Part of a small language model's weights.
Size: 23 layers, width 160, 2 heads of 64, MLP 640 tanh GELU, 6.95M parameters.
Each number is 500 + 50 x the weight over its row's rms, rounded and kept within 0 to 999. Layers, rows and columns count from 0. Numbers have three digits each. The size before them is the row's rms in percent of the matrix's.

# layer 14 MLP up, 640x160, rms 0.0591, rows 490-639, columns 80-119
105:548477462556462499461523510582425501509516521561499492500499506487568502480420522646482519482561531557498376511532478522
096:504528541541517548486498603487552504432559418616508433529526563549480524462457550523429540495527483508526482616553438525
101:551557564497598472510499527570470483501573541491542501526545494472480468581462521448428499464636497523431540450445457492
109:504484506577558491526440599493485560475511638480504469479558530544461529495620547541431532525554496437488493510517544525
104:489587463553489534506612434566534440456522439509579552481510505438525465397468463502479456571627554495568389521457449518
102:551431562587529529593603577416437631477462498543472513522434484545523432553568553463554466495500521441415464504532460433
108:439414526488421461469587466439406476497500517496498476502479512472516544487388520505497520462504571547611551473524575494
093:436471588531537429404464515450448520631480501547607498544475556588623520518501508517509436491495502589429572502517485526
099:472508512488597450430540472479575464538468458453578445494555504493517512446566525505533546521427445565565492496453512480
100:575491502527567501511445453515481487502485464559513519510503455458464497505496480562496534505544487603476484564470492494
094:548521435555373534478549519510545456569489465503518422628509509489433449528452446500449520550552431561551539534448429500
105:525434438483564439487436442533461581547457556438551488489586474514587577559493523561540504496503540563482404489479434490
093:456599437466479571490461548450524511576554500514495464598487570529566511485637486516468506525519553525492474507435619575
103:469541487489522411421575591481499480499453515465544550470606501517504487424524577452618608523539551518447478504500548453
092:505459538518558514560511509358529448502608529433540535551583469515505501523487499395455456511525458493469559524544563493
097:447501460513521457544507505463407569489589463610464531517439468426546445453487538439643491583531547571485487520526547529
110:522485455532459555471506524588526463476410498453540508528465527536573493593464456463489531522484546540439501651526464552
097:474467487536516574516480463477441486408530538464570471431576510491493541449538529490445488508585527561508388542417559558
095:553519473573482515549590483524476529485444446469513552454453488494427457512492506589599580406536511395507563483453554496
099:548563485544522485617438550479441524459476446449600488485570423460448491417503488442470475478462493526472488575524453461
094:418534541416559617516545559448511442550594484519515404552464391479469516569444400463434469524501570478517555432444456472
105:527524423458521502448494507426477444535510531513561532496506476571501449540534433464477506470495496517400510474508532548
101:574521571368476489402541372470474467532495512543546505521462526544463511522506528477519429446442515469494447513482537566
091:536480615443444438466618415411495503562521497543504462454522542564496576536576619546408576496503405530558508440478530551
104:537548470507472554405487484413566566501505474524514529477533425490536576495463448476522535441503571577577470536597496613
109:513438472568428531492475504466491499541554507536465470495482613481539483458594455529559559508571565543568559544497488543
103:493443502422454500582453465545470466509517486580602476538408525520516456508474493510563556492462479478435506537566524554
090:464479595538538518558541527470579458420577384479600521512452536442402449450502460471479547493470512567566405468519443547
106:493534448549471518461448554532535482433509537491452486495508539469577511488436495478505505609495451530563534489496562538
092:583521554463425516547487540512465529536491524462447469510522542439506481473557487503520503526488539455556493510481477595
103:509547397534513446571551468449552480505396539508586501497525505458496435509456504547541535595538518492471429448480479530
107:485505533511516500423502456441498526542448559481529501580501479521505486445487539563500496524425499547545442515531460518
109:468436504535460394399485527485515540571505522504504491425515561599512527504674505466549571475430487613502479541468541509
101:474461493588488494493556398527406551521504427387448503451544491487528530455582498516528464536510499498517483478498498519
103:481517491467471464486540507507429535468546552503565494458533544518498545489532564419472526558468452600528520435485601472
101:522521477443497489520557443557505499528528562529452492630500491477449526520551503524487496502502505402579508485442522534
093:496592490528565504443501569452509467585516395486491448458493488476520485517519559528546535523471518506486482503476577519
094:468452526490491553487462455442466480526536542499563497451579432486550519527511416514453425513549392539444454582554436514
097:517605491434555487510576522506539451466495466536592501525487602453485554455497524474561476581475506575534521529461559504
100:577457541572556518481403497457530487467517483588539553517532542498488550427527460587465505453523485534522530512560418495
098:523511551502548358476490424518600407486496456481418489524421425499456532568473600536458632581541451464438604493533487584
110:518548511595464513481498486465495422553476477455548433572509580508468514426520497597500566470479471617538490516577477487
105:519524524573492529473601516495548463473519507456546513545530510540470528542529486392446449434597476573502454439577482455
091:571528323520464463434493502489506570468524517460542425466576426535477462491497524466525420569556522509478557530488462437
093:411464513500488426574506530463598421549474576455530465471576511514470520475598497526507511513571590562521465459503524496
100:562443555488421469564470533564508453520513548522468492416496489468505610537515546485586382540474564501462496528562422463
092:381525476522583451455527483500478591461433504491519530538477537496503479546411488393589510499465532471470429551526575543
092:450479499465484394494570489421535513480551585533557537497394533471450536485482480481450498575512459548476397509509506523
103:489545463445503555422482595405563454483486565508461504486561492518516550594527486459537487485474500552551574536528450581
107:523507467553415485470495576398418513469421576509541501572481461499444525569476461479496402507488546463518487517527478422
104:476440539462599576492537563502552547489535494482544430574527495471488489479516414484539554508492481583486484437409497501
099:574516571565593435451557545467409473532592516532527455528483465465420536474411503465491513489464459506550425483478480430
108:400524431507578535453486472469473474501468488568468510415591588444549459568394456490484543490504484537541470386531518538
093:451517472476507553542545553427440479561443457468451502529481461563465480510419470457524436507483582452507455514503371516
099:490437596448488602440441419522446497462463482592452456485536538589492566455530542532515549488475539601481472497463489544
106:543553425553599435468533465488528471516445490511499551527488511474441535531483548519480477508519538442510405520459525516
095:483581444526417467450601565474526505492577556495475467534536488482557500537467528506572430540558587479550462486535486527
092:432513459512478540554500366504372496422551436397525513549523547412471566440423382511516511534552540552582501561496571504
102:561480548470545506485469484460400484494540411589517519492518482454537499489446515524470573417546514554570431500524449485
107:444462603513549507444580505451550558530502510527539490482589522618381576512541574501482513480473494489584427506515525414
103:484545601478520514558457425450499525456524529567608556548528425516497544559497470516511569533524520551595551440555532482
098:533454572636530538492564519523494406583473591465464545530523549485497493513447514609473659542456536489543539568516403419
100:490512467465569467526431500434537555548604506580595540445486460485511504532519549518458476618550576489554468443549532514
096:446536535492446444469506478436560447555556480528503435502430499501540436488509542485619481486489426514515488475492554578
112:539520492514401490493569547463627517493454409433550475423486427453469463537504518544587518573508515434512535489479589498
094:543541480446537529473425618493488436539530470507467450579503473497484427501584616433474520460447542409487457557431454559
092:402398505496521509435527536468520478417512437472574624512474609540517583457601536446598562505620528563392574525496521532
094:567563448552517457498501466442601446473428422460604462507443570500526499627494468572498536500515513563380504553496564467
105:494541423444471498560515502505606487493543405456566457547480458493483539528428534467497504505459411510529508574448504524
113:591506475572432453408541433500572496456492479527575366492429466460498599489514557537512451490555558442496483422487495480
098:519355576512482523425447452546527510545479552490556542460475511563514441439568528440464474503508502562525515459544367519
104:454422415485490543481485508449404511467458487443594457514464555503476549568498528485411430503443414589588439537576583595
096:543447540433499516418534416440449549478443467462544488516486492498497506550406522435415558577463435573537375526456472531
105:564499395552545480458413529431586550557509486517479480464508494465456458474527538476527523526534538390540407543441557472
095:465587463588432462501455476463492529524509589534517507511526498599494517461470480537453460526513501430499513437588517449
105:526435440537579548416518470419519528543509477436560559492480496496469517565560474394559615610501436491561421423462479507
103:513485417516467410552437521402499481446550443507510547500473482504620476513533469474522624482531398563578501510512616532
095:615496524473508448542516556497425601481564466481477469482451565523455474482522481506488476487491541534538439509520480508
101:508537494525477465467462481462475489438476492579450445480538473474613472412494502567492467482532550519556485507541496570
091:483469566462403455541505512457434439502510538540575491506395589511562568444555447484407541484463500516433467468484460434
098:470540446548465541597539492481457527477495414500534511551513470544507568537509550472594509509493399415453536515432527537
094:446517504439472446490477491418492465396620536535499497449497591562421416566569407471465447504499594547511392507520567471
080:535410483490538453505489499505483539482485532516536536534489537466480546495550571520469554404509578565485507439482442470
116:536482475441554451528499463475454489498534536469514530517446477502484454504470484467522615514452548553533601470517564604
106:538578546471552530498610474507497537425486553401541555518451571502429456536421437600506510467625539491495449555491496456
098:521456535532475550395568481474424584512503460473481489554398445477475531444376551478518496486523531510643450512400527523
102:625510478520439509561512504376544483537582497516543511556429483402507427510494486580519569586419629381478473463502440472
105:620474487443503512407460485533479484421545517459553616499526476566481469473434626437569515595524574551466480493446492547
094:545564481457528502463539429443420597491526447628380550521416526487484486484488500501554483513522539495604498468571505492
088:455583457480452541578561520470488518508412501469514471374487533382580500502504490494457434468486491525525545474449496534
101:524467502543483453437447530508485528492525421556537444549558543565577527511472505421476569518528490517544475511485571504
105:505508422618493476489566573462570423525538507531578549529450415512490579423497604507567509430561518558558372537462539497
107:472501551456519495557565491479471445346499447481467437526540530473522481433583471428441500526579468563510503458523426541
098:497484527398481441541446423571414492504628481468443428430461543525442455519491444561416464537574518487587465556543484608
106:533451452567454502449464504469626470476440576456525518443567483401552492509555447496443488480500418512468495514429550532
102:509560452415476541490596528431596506492566549558489446513543505485580473466480427494520581561566443413489472485443479475
110:583521424450428428473453605537514478560478511484612546468590486503543440530578471571506512526453524467486557451412515489
097:440376533515419598569525496485448440519550472504499444551387513581433559480533544523629526587426472518478504494511589497
099:512554427558495484518628559534505489493530507481537453530585513540430480511515429564455508530524564452400464490498590501
100:499482511490486447456497547498479441415416487645625525549466447532427516418454483516577427461490517505509461520562455413
095:405494529525496450538447530375563535530486571513582449545492496506516553520617531510512513547511453594549525556484477533
107:484563471585507445445490468569386479454500462444565500494593537531482517429535474472471479506451561515556381553422452507
089:442548547474425553531531451470479490560497498453465527478550575457498544374461587502507467533590530521560532537493480525
095:451472610549434468453531582515475471470507531508488504545544373497409509544437445469532472480532490532526544419441471538
096:466534497558498474510535471466493457501513504432528490603463477440552470495483415448451503512552524408493467533568538523
099:487437501483474563451490503417488568555549495601438571581517563501421487445407482417515476564547543511473493551380449525
113:564548612492447507461502548484475464476500557482493510456522519496486478513454538394526561538501503456594535506540540435
097:476567538500497535504513551471629527456487450482567606482428540599493503468448457520561514507533434438512458499513472528
098:529460414430357553482531499520454474505509534521570513477603516470510491453510425513473527447518485441468491483551496513
091:562469469433451448549454551531522435536479468583438462503437412587490531415384489326548527574514564440491415531469486543
102:521490532496507481558602549539512454447602423505495547448449540619519493551505401483599456483573546495488482459446527481
103:505471463475490559460510544574575604455571468587541474576434495504474521565467554572461577489556451474544463591467479511
092:553532494484420425531508505536497476530464457492497429449451386477523552444505451421457547622436545495559466398485514527
098:419599529513505487426462481425496600426481523540485491423539437557526551515537543478436469464410472437527431527549578484
113:549460467546481447500537561528400420476505507498489452539571422492542527512544535583551562534535463439484419459503536435
096:535538420585465508401526475515478432540582469561510484454451527557632472503431573453541575466461568558523503435474485385
093:510412495477526553469531476487486441532573641498511517446451559513416463494559558558405482549474540441612461440460559474
095:588480540517461594524516495443452522470521439497558493517422417564542564476537529503547485444528450456524542500452488445
103:535460569605518527424491514480471418476522518548486517600565513523579433558480457472411498461566526537466476537490423491
107:547529452531480536514424501503436516509484482436413554558555468479612544588521499506580516499466513467481517535487474531
092:459375460478534497518485547580464452529511548564566504568562425504438531516523457506571536534462510561530518422545586512
088:517499483564484493456610545560465564518509567518558493535564473475512444486578476453404571530474436457554414569487483453
103:415549495475552470514393512500474418546525502500504549525443586411494555481464514479585570594414448543520520461470496639
098:472541494489466436454583549451457518474588520396484433452616480502479453530548462541426506491501466472458431523575577527
102:574520466533445498429527465506469478406445492502459560368595556478525564541434543484489511396478515521494546578426481564
100:513484487488487561491485561436496487602400602492543473572370521490521543580505519557433534485541488482443495430478503519
094:531522579500468438573423571458457459609430579517536567440416453461478463435526526369420470528472467583502435530506451482
099:484385430483464504480457488501529535543626619607491516544500449498534496423511437445518488561605565535495514481453481561
100:477459433592488404470499546471495543501444513502574529392501450516572525661494575494514584571556512480479487489529523423
097:561551455528455539544536466535620554453464514511510509511515406414464511443465557430567531527524414586510463493414514466
103:502536489534520517508586508606527537538446453545510514473508561514501520478602525404510606448535451490452493501478581638
097:517495456485476483463447506462490556553426494458505548497490492585505423561418501521536589584466575538535516513516538548
097:551519398506544495502605498513493545504566424598543425501552489488551493489558541578530566494549486475462577548471539541
104:495454417556530435463600597557535427464450479536520536491576578530502566608487487470490469512469478469444430475556477492
096:544528531472472581515508545459515514452426520494483492590547503509455536465380492560541543515548431522490412384445514453
095:507553441541550540507567469445526528413524562550495500557461499443465487529500508502449519467556613563605476494469579480
091:564495574504521546480553559328460453449541494429486520522464507555469490468621467426478498565544463514554556574519475578
097:423442562497514378523492556457485496459514487562548478405523480492588537432495501456408477503529442506575477404522553574
101:524494519435449570467590527456488521460411532555641570393561507438462504476459527539516494479537531406567449425629474478
094:549450440543537538496535394541483481556431518534549474495570523447419505547491484426524534527572493440515543512477470529
110:507436519591567595449515547492601551397413363606613444445473539411543475503417486546487506516435515480496481516536488451
108:476526499559570477498575456520513408552518519464614458553413503479506558475555413394483477506527489551446462503435464544
103:487476482515478534501560453502435465539493579564555529519478523526476423518507446553486583490408460412520424477473411399
108:520494469567500543575475491580536425457493545535405451444525474505478435442449434535493558535500489518480534445478593486
104:531499495531547474340529475426449475419496468567515510502470482536567500508460491576407549614507480491595528536507495478
100:576539564558525545487522506476559461532477498478541506431495472480490541479494469539523536539519502440615432419514437506
099:497395457532525522496541514446531483543489537615473550430573531536437463398526415385465543695538498510526511497487410521
111:430481506414509555497464522479544519548585581456475512534464557516458545523521445368511522584463478527491470490550496462
096:421467444494490544454447507531445453512466555545571508525543402493462559495474560556590499467403492504502448510492490607
091:528578505562584511563453481476561468468470439555506495423516445579359507542465557438524547600575505550546485443552422567